From a checkpoint of a small transformer trained on Wikipedia.
Size: 13 layers, vocabulary 2048.
Architecture: LayerNorm before each block, rotary positions, no biases in attention or MLP, embeddings untied during training, normalized queries and keys, paired heads, gated attention, value embeddings, short convolutions, capped logits.
Each number is 128 + 24 x the weight over its row's rms, rounded and kept within 0 to 255. Layers, rows and columns count from 0. Numbers have three digits each. The size before them is the row's rms in percent of the matrix's.

# layer 3 attention value, 128x128, rms 0.199, rows 70-119, columns 0-63
093:149128124126102116114170126159135148109142163118121110139128147128128101155147112114124128137121060093149121068112118125157103101173139125126068094157082148116113119166102121137134114118154128
099:129115173094118074108129165101098112144124196116097130084135129134123099103122137139104192128156140119147128129132141096115137155186168128142106157102147142126151136134137114102112131118132154
090:155114078099128094093149131150121134141068115169177073130100168120140133131121166153130106132148125128076125104123123131160104101133140127133128126138072151153109141099112119104110102156085172
102:134090130137132119125094092143131149096140109156157173152148152154156119149092153135113117133132157106112131123141120124120119125138119117173084138084137170127143168109130155104102143164100125
096:136119126145137087144151132116154142152117120113125138157176134100133124124115155129130105132130117152147094109103114138130128147132155134139096111116100129122153111133125130119145102125122130
100:147159121126157071157118151169119118137122125124127124144129128146147141189143065115132128121130146150165109116155146133102119097151110157128139182134133154114125119182118095136103108150105148
102:079162140118164135139115161077128091181140157129142095141146130114106110152120091148122160141099104144109140107124193146097140142118139088117162145115117150127174121147125123107132136092125134
091:141080136116165155163109134136157089136148179136093123114142095140163076107133162158143112166131142100103156096110144164121095113099129115103134112136128121177131146123118177138105106171088120
087:144088121115122087125118093086133100117118159080113122135156116139074137147117129121143061131125129110133107105142086117102143129112110154170137122160160141125129111128137144127110106133134172
101:108154133090109141104131128091137165136104171090185096133122164134104184164074110150153104144103121112108141104121148103152113128130118108120092146151129122121118126116110144139133123136146126
113:128122141162157105150118110106094130111118147106108148148116116087090128097135119166143170159123123140126135140099168143116111122113163132110107130099139131127185103138129121111115105107144155
104:093134128115096113143130111124092157121113143104138168093147150103108145106147079138110142102139132137184118137088144082127187159158118140114121119119118139132088132096126160129139140109131154
090:081152122143128158105120143105190099122170111112101101129146151128165095143145101147116146121108132128125123128112140139123143161156127135104149129177152132153129110091140139130171100067128127
090:145117127113105153147093129127175147146128127115133110151118143113085131110151088164180150152139113109196143111103089110154151082094110129088112122118141122123157114132120131152104083154099153
092:087159129086148162124129094116140176104150094161131125124112106129113118128153120082137122130115114145084142138131138130151133104081128161161132103103128124164150164115118107134125152094096179
103:137156074149146134128096093120163113103111128075147129136150177126149140160148140101131112109078126140133131130101123120128120192148104123094119144150151140121132165125102138148188098139124146
101:112190207117142132099111113124121085107104114138130094136160095160134146125113078085134118138133117143143136139104112126136156134129051120134135126160129154110153142126114158154133119129065150
107:086150171122145122128126134094101099138127158156081099110149103158153158107157115126150129126117133132128113149134125141101122141136148086126100166194156148122126175117138106107094165165120137
106:179153162096160100158111133119144114136158146157104101128145125127078163153136101157127167112128145120132115110166124124135133096135152128119127143131130080142150122147128131124096137113139137
093:143152169095111084147133112122164159145134122099106140131152139113128102165130129087160122176094162131156157158098100108126154122117133135114139122076120169080132127078098109130135093118125098
100:140141176110099118122129124090116085088104113118123167074111153127117082115168171144118124120152143122088137118117081070142130114139096091134121135108138159130136136109126131111120117145100128
092:091115086115138136158178117149182106090149079100091163134103120106162128133160121161111104122127118114159092124108152126082112120183118177104120120115120138146115104151114145121130113118174131
097:134079143149153150144096136125107127120135108116141083069105135150100116155137111145127105145093136157153120074113147136132164112143132120141130116115158123112125116148109121112132109157140132
097:135163104084154101087148193126154142119151126115126107141138124133128084150168085128085119135105139089111123102166130140128167136125166125154147115126118165135119151130124166112125157132153112
090:119161124131114129138143124140182129124138157129108115118140115117150089109154098107097095153119098117143117140114139147110116096155165152153087118105114117144113088149124122106150150126170129
100:102154082118137114193092115108173091126107153098080118108138070156115111129114112171115131102162120084136105111154128158143116092093140110105133141123140146134148136120109148125119145136128132
093:133183132131120121168106122119078092109142076107132143133105139151155132188135122159148119122160145154139138094125142100143124100155169118103158118167137083103116100085142099150160129151110096
090:122120133165107126156075145086161141142124125170112127135159111125116105124125139142103124132115145130142097152146110138120135179103117146133140137083090136146124105147132172174131136120125138
101:131129110176103057161133129136134142114142095151154152122156112090114131134162093092123122128154125161158123096091104135110169117093175137118104145124117147139098105136116115111157155124120110
088:113153115096122148152125114146120140101156105217105152143112162111105125114156089120130103150079090134129134132172144130097149127133115156173163149114110145134071056127130116118134131105108122
099:138126188119095122100187151134100084145127111140097178090156130157151127113170121128110152117144142118080106152136123174111081123138171140108117136152138136140126120149114111103154150118176128
100:104131092143164152150157103127176155119134164130117117125089097106116117167124130102155140123104128086065117141124148116126127143135138130135107144071117134079122104147149156117142121137107163
095:092088128113077091160121100117101163187137147144118133115137161108111134127140134119134130156110115147133134188103135120117117131153129167152126123114157116109089148117114104102141118167099144
105:143145134121162156100126117123139108077134150120120105114162122115137097131136143144163085099106122155124129117163133140136164137138140149144182142109130141108101093068139145119135109117097145
099:137147133158138142148087123128107143046101086130109156149155144144112162135138156128138123111159127164114141071161141142115117131189114154134144109148123132124115136141129104177169165112133177
097:110099091130115135159102130162131145081078135112187172122127140121083112176153165146123089118094126116101105141135127120099138103099121130138134140115121093108065137137113152096130105135129106
094:117178109126142164150135169145113140116121132099107122147116104135136131129122168108138142122078110140156128111155112095125092110133116142151100100114141120080089080158129137102132102116143128
094:173091080112136121146133154106097140156118177129112119130135140107154144129103098140112144138135124135088138160126115167123130122117125108143148126102124119102133151086142185084134106123118110
107:142109155128120155166131169107152146114114083106152129157111095121109172127123138131128110138133110119141121136129081113103108097148103139117135139162144130118139184083130108193168123124107100
097:095070102089111137130133146116127118141116144099128150091109115103091113131104103144129079115144125101124131134142130092119156150087104137118086084148120104105072142100147138118114125107121131
099:131106110090152157153134110140147133121126094121137114148157116107136157156108062161102123098107081114148124168105127156168113169105116114124127121150114111070154157128129151106112106165138133
096:146119088094125181107165141125143105102118122117125121149106143138075131135128132131141135135109114127160150105142159121140105147137117130147104129110152109116112150133112101125109092115112109
093:091114130099100163125109121103129161160134173114143135143168138149188136108118154150145083104122168118146127140121119121127139123132135135100097127153138126121147106138125126139159101071113138
091:104177142114123090042123125119144135127116117122121153104159161150151131113090093126097122116119141123136092140086136136137143122125136133113133122103177131135152139128131129129162189141105140
097:148126112152136148148073135117110087157154084156128109137121145144130133156130175139140112121143116156140109064160111115133144086136126180123176109103128123113064093170133121137170115169156110
105:125157114106116137147110099126138112135103149110139123098139088132102172123105161131141165120135113102113113158115114095138150152162144125137086110095137112135113150147150096164143153140141128
100:113163112112107155067119094146150120095139124097154134162142141160143138171152106100125139157115140156104146133159135148120103085085134153133143078159165162109140156091143088161142149093135160
091:114172120126153096136122116151096124125105153125073102127128108123149080097153136149151131151112126138173107157133120130176102108171161127158155170113124147128138132129136129106111134199140154
091:107143132140128137131106099116112121120131125117141109146097148101125136128128143110110159145180106177114178133130120140134089121110147094103150127151136166095119099123124139104108153124114090
097:124125155123106141079132112162203167106125169123114107133123158134103158139105094131111136081137143120077147139124141162142113128090113093112146124103118147148149128147092138098155130103125126
# layer 3 attention output (transposed), 128x128, rms 0.181, rows 70-119, columns 0-63
097:123103139117067101175125120096150124105103109125129137115145117078108139171119156093105120117120130104120065099137135146116137123114115103155190109142152138126140110171144088134148133116115120
096:124089108113181149146113143148107132143114155143125109114159128123115108085141128172136159134099119151115065142146156146126122166132161115109109145116108128161131166153119117094084139149111118
093:150120146099142138103127158145129124144190111125139127122149162139120135141114152123127116111137117099109097147140159141125131183117087137137140104112128183133132103082157126115152125132131132
099:126162139096145127111104109142135105126115150076144144128133150130169099133120162146133164134143111142086128125144072079146132113140074102105122144094111149127133148076101145099148145132112145
100:141116115141163120121127118094072135139156138129110160129126160144142110071128147195122104172110149116141086096124110151135143128137128132127159130097153132135134094136125110130142121054114145
101:102117150105139152098146158134143130092129080165147140167145108106107144135141147140131116098141127130147084088134134131158119151180150142090133125116133138095164097142095097094142116115111077
099:103120149142139064114159138104152164099163154099122131145140109117120073108147101124100121110116154094145151110141144113198113155147178153118127106142155159109146118146139138124132108088146116
091:109128172167111125069139144138110132134125102112114122123128127163145132109093139121154110143139180098118122123090133119170130149183100139116103154165171125151164143106128110142115155146110162
085:113116147055095146137113113154092130106146140111151099190118148139149115115133159142155118114124134157086107127146124101114123122122160146123149118118163143118124103130113149141138120100136160
097:129114151085098134143128119122114138134121114144173140137088179139105118193119090117156157099112098092134139139091111171130098154103075097107107140118147154098134125119144138126155110156105152
119:128109151077178160149112166083087130182164177088119108132124119104119114135116158117110145128097130095117151137139115160096115137157189105116110133118144133111155095161135122131119097155164165
097:134120106125147166111072122153160133130097163153114118111137156063119140091144136128119106115128141162154143174147141145086136182085135082086120116113091129084155131138153155119152094136140116
085:125072147135096108145135134103140130125128104131099150127129158120164153100133068081132103144131133131118188121118126161133155156112154136176128147134108122086128140099148129150145130076177111
087:131132135098084135112136143133099149140122169168076122130132135083140133156076158117123150112087182152120091122150129112112160139147108137141125125138123071107148135151130125159167122105118143
080:133153105177104104135100118131162110111126147127101147120113147119166124160103122083134110112164126116150133093112136134193131116151102131154112128145088119103140187119113201146131065119161103
099:116131155128093183112140078123100139132143084140105156138138134131155152168145111143150082084128103130106117138102073180141153147121142125133133117130154164068109109130154146149157137092168120
097:076101105122113113086134099103178139149138133151132164120125117136115126158145124086139129111130167086113159128141084111140115163101113133092117139181136113134133125122135164153163160143117093
103:148125119117121098150117138052181137096098123117132134134106097159129127079153098125128112115140147170122151148123119129146091134182173139149108111135138149157145108133147143108102169128100086
105:173128127123140121152148167111138093093091142134173122134141133149103089186140141126143189114149173126121102142132130119120089100175165109134157110132124131069141125130139158134141143135150118
096:085080116154113105158133077125133148085117139133129141149129119070170144165130144142112129139168167139141118135051089149114146151147135130177099119123117122163152083106130161147140085111134158
105:106153149134096147119092152155149116144131131128163113144151153143177123096108199116128088145122090116092147138154136126125155103117114096134156109139163131156091155166134113132130132126119095
091:145099151143132155136136149145107107120168109128124152133127122141167102120132130109121132089136153121148140084099140123102124114166161158124168122101144119124150126181137062122117164095116135
096:137114141143092091159126174146140114145126059094097121153100070116113158092180134149115130123153148146072116186150125124148118118149157122111151124154090154115089127143093120120141154132157137
095:124102151134143112131113139152176151073103134147132112083187123114132103123133120125134112152158151164106099095116152133140128136117127135156146130124127168108187098073121122130109154119139134
084:130124116153166138134130139125137119122078142170123117107159096123121106089107101114131115129104151121121097101117122126161086162140135100139145121142115116112180143153147074115138110128132120
095:133113183124119119100135133134096141076118110135140076114118111105104114070103092124141143112131164165164134095117155109149130138150141140111151163126116143121181099153141138130129132127132136
092:060093158142145156124159123113136129093192115150157108159112143138132142176122119153139127126140104162175127123151067140115127082157146146103136116181143114123112098162120139163084160116099110
103:106145118157134137051099123169099117096120120123125149073167129097106111087135117141132126140132140082169159123139133173140141158121104088118154113119125140138168114108156162168120116083107170
098:122093132124160092135107098096124140122112121122140128084130146091126159148098165175149109130122139148164074080164130124141152120129124126127151133118092110124143091090129085127162097104151093
089:113132045149158089114110130138156114139116156117137144122089114121160113104143103101132165107138095139140129100135139126138127120144101136138165136137136111136159106122104121147118109133094167
093:153104136144128135166097129097195165164090114098158112096146099159141071097130148120102121143139097117145102118175171137120129142144149100160120136128160119143112153114102126078106166110138087
101:136137136108153179114145117154102099106144118120129101147137113121151115120086112140180123138123116138127128092116159149151115109156100127126138130108138204116152144156095135107112142122140122
094:138099087135173167126098143153096171119112137130112145139105124139138103175120130117102085114143129127139113123150121143104074164130158126105126093117124140150082140126108142103129092125130124
108:130167140137124114123122119131141107104173152159089099147140095113153168102143101112146133158178143118139134148155153090122123110140112108118132095097142148111114109122142117191127147097146127
098:132142109152174179115094128129129094113105150142092153151140126145118107159132093113124123118141089129151125094144151099134161144145145118098144075118131114097074123166096140166107110104123105
095:102130124134127103119173143172107119108132112131157117143135167107123150186124159123126111091116120152138095149146128078128121098126099106138134090098183172106110131118096115141092123111135134
089:162134108102114145115151099155107110129120113160157117153116112104157124147120138134121146123090126159142123111126134126110130102172167108122137101181141155132110074146156051155138139140094133
093:133161163142113126117136152130103159136112126150114110106109131159102144118135110129144114143132118110082090179160119100121083157146163144105089129112101173103151149089165123091137145143126119
103:112149103104102170124099127123151141110126156156121122170170127113144112172101134111123103133158112125124154134123129076149133112142107125086127109163168096149083159119155111108096158106122116
091:170136159134119150112130097169120136092121134119120114101136187129116142128099110081151109118148132172142101105111154126120127115130122139108150100115105144151139179094144147105120125165121152
093:131151147122103119089163162154136143120153135164100160085081141152137133152122093103114097094138178139119118158044115164092097137125146127123120113158141117109119100145150169111137101120122170
100:129134107154092165113109171140161131128114115158132159139162127142111162123092148113083166137130105113144161146096155137120113122161109130133099124131135125159059144146155111118117130144121176
091:106131080125087155130144120115120069111142163096171140122133147139125121129099067103092126134126117140146131131168110165144132149139134128142121139137141135114161177115155120158145124118087138
090:154170137117106111135119161087157135143145153118152129071139111111126109103142129123124148130115114122094138134167084171144126157121139073082146169101095131135133109107124154140106105119151106
095:140102153137095101086132130140120151132117086119106122168122130136129133179144136134131160140164120155134109156203133111116164090141151147107152105153113111121089123132068119121111107113109166
100:150120144160098155126082114112123120094155138169148129094122106129086119125122175133134161120125105170134129143135099135080164106142112125122119169102126105142128122140161157151068129132146135
094:084146127123132152158158138096168110108143144139131165132127138110188114141129126128142101106133133130114153115152140134186131120148099099140136101160157129099117124131140185153134101072174113
077:110153115111159098116150189122114128146151151167118126074148089144155142094136116112077164129146116150124085124145098142105086127136160132139142131100128123135147093176127157158117123157107157
094:134128198160146107153108123136101184117125114106138115123107159111127162106141090110132141119148112140120133129129131127119146124164135088107077105151155103120117132117142114087133075127107056
090:102114129097124121141174185146121147139141169138127121120136139152092094119086090093115171114144155113157114145114160140138102150149123090127094106111111134131188106075163133123163092126076136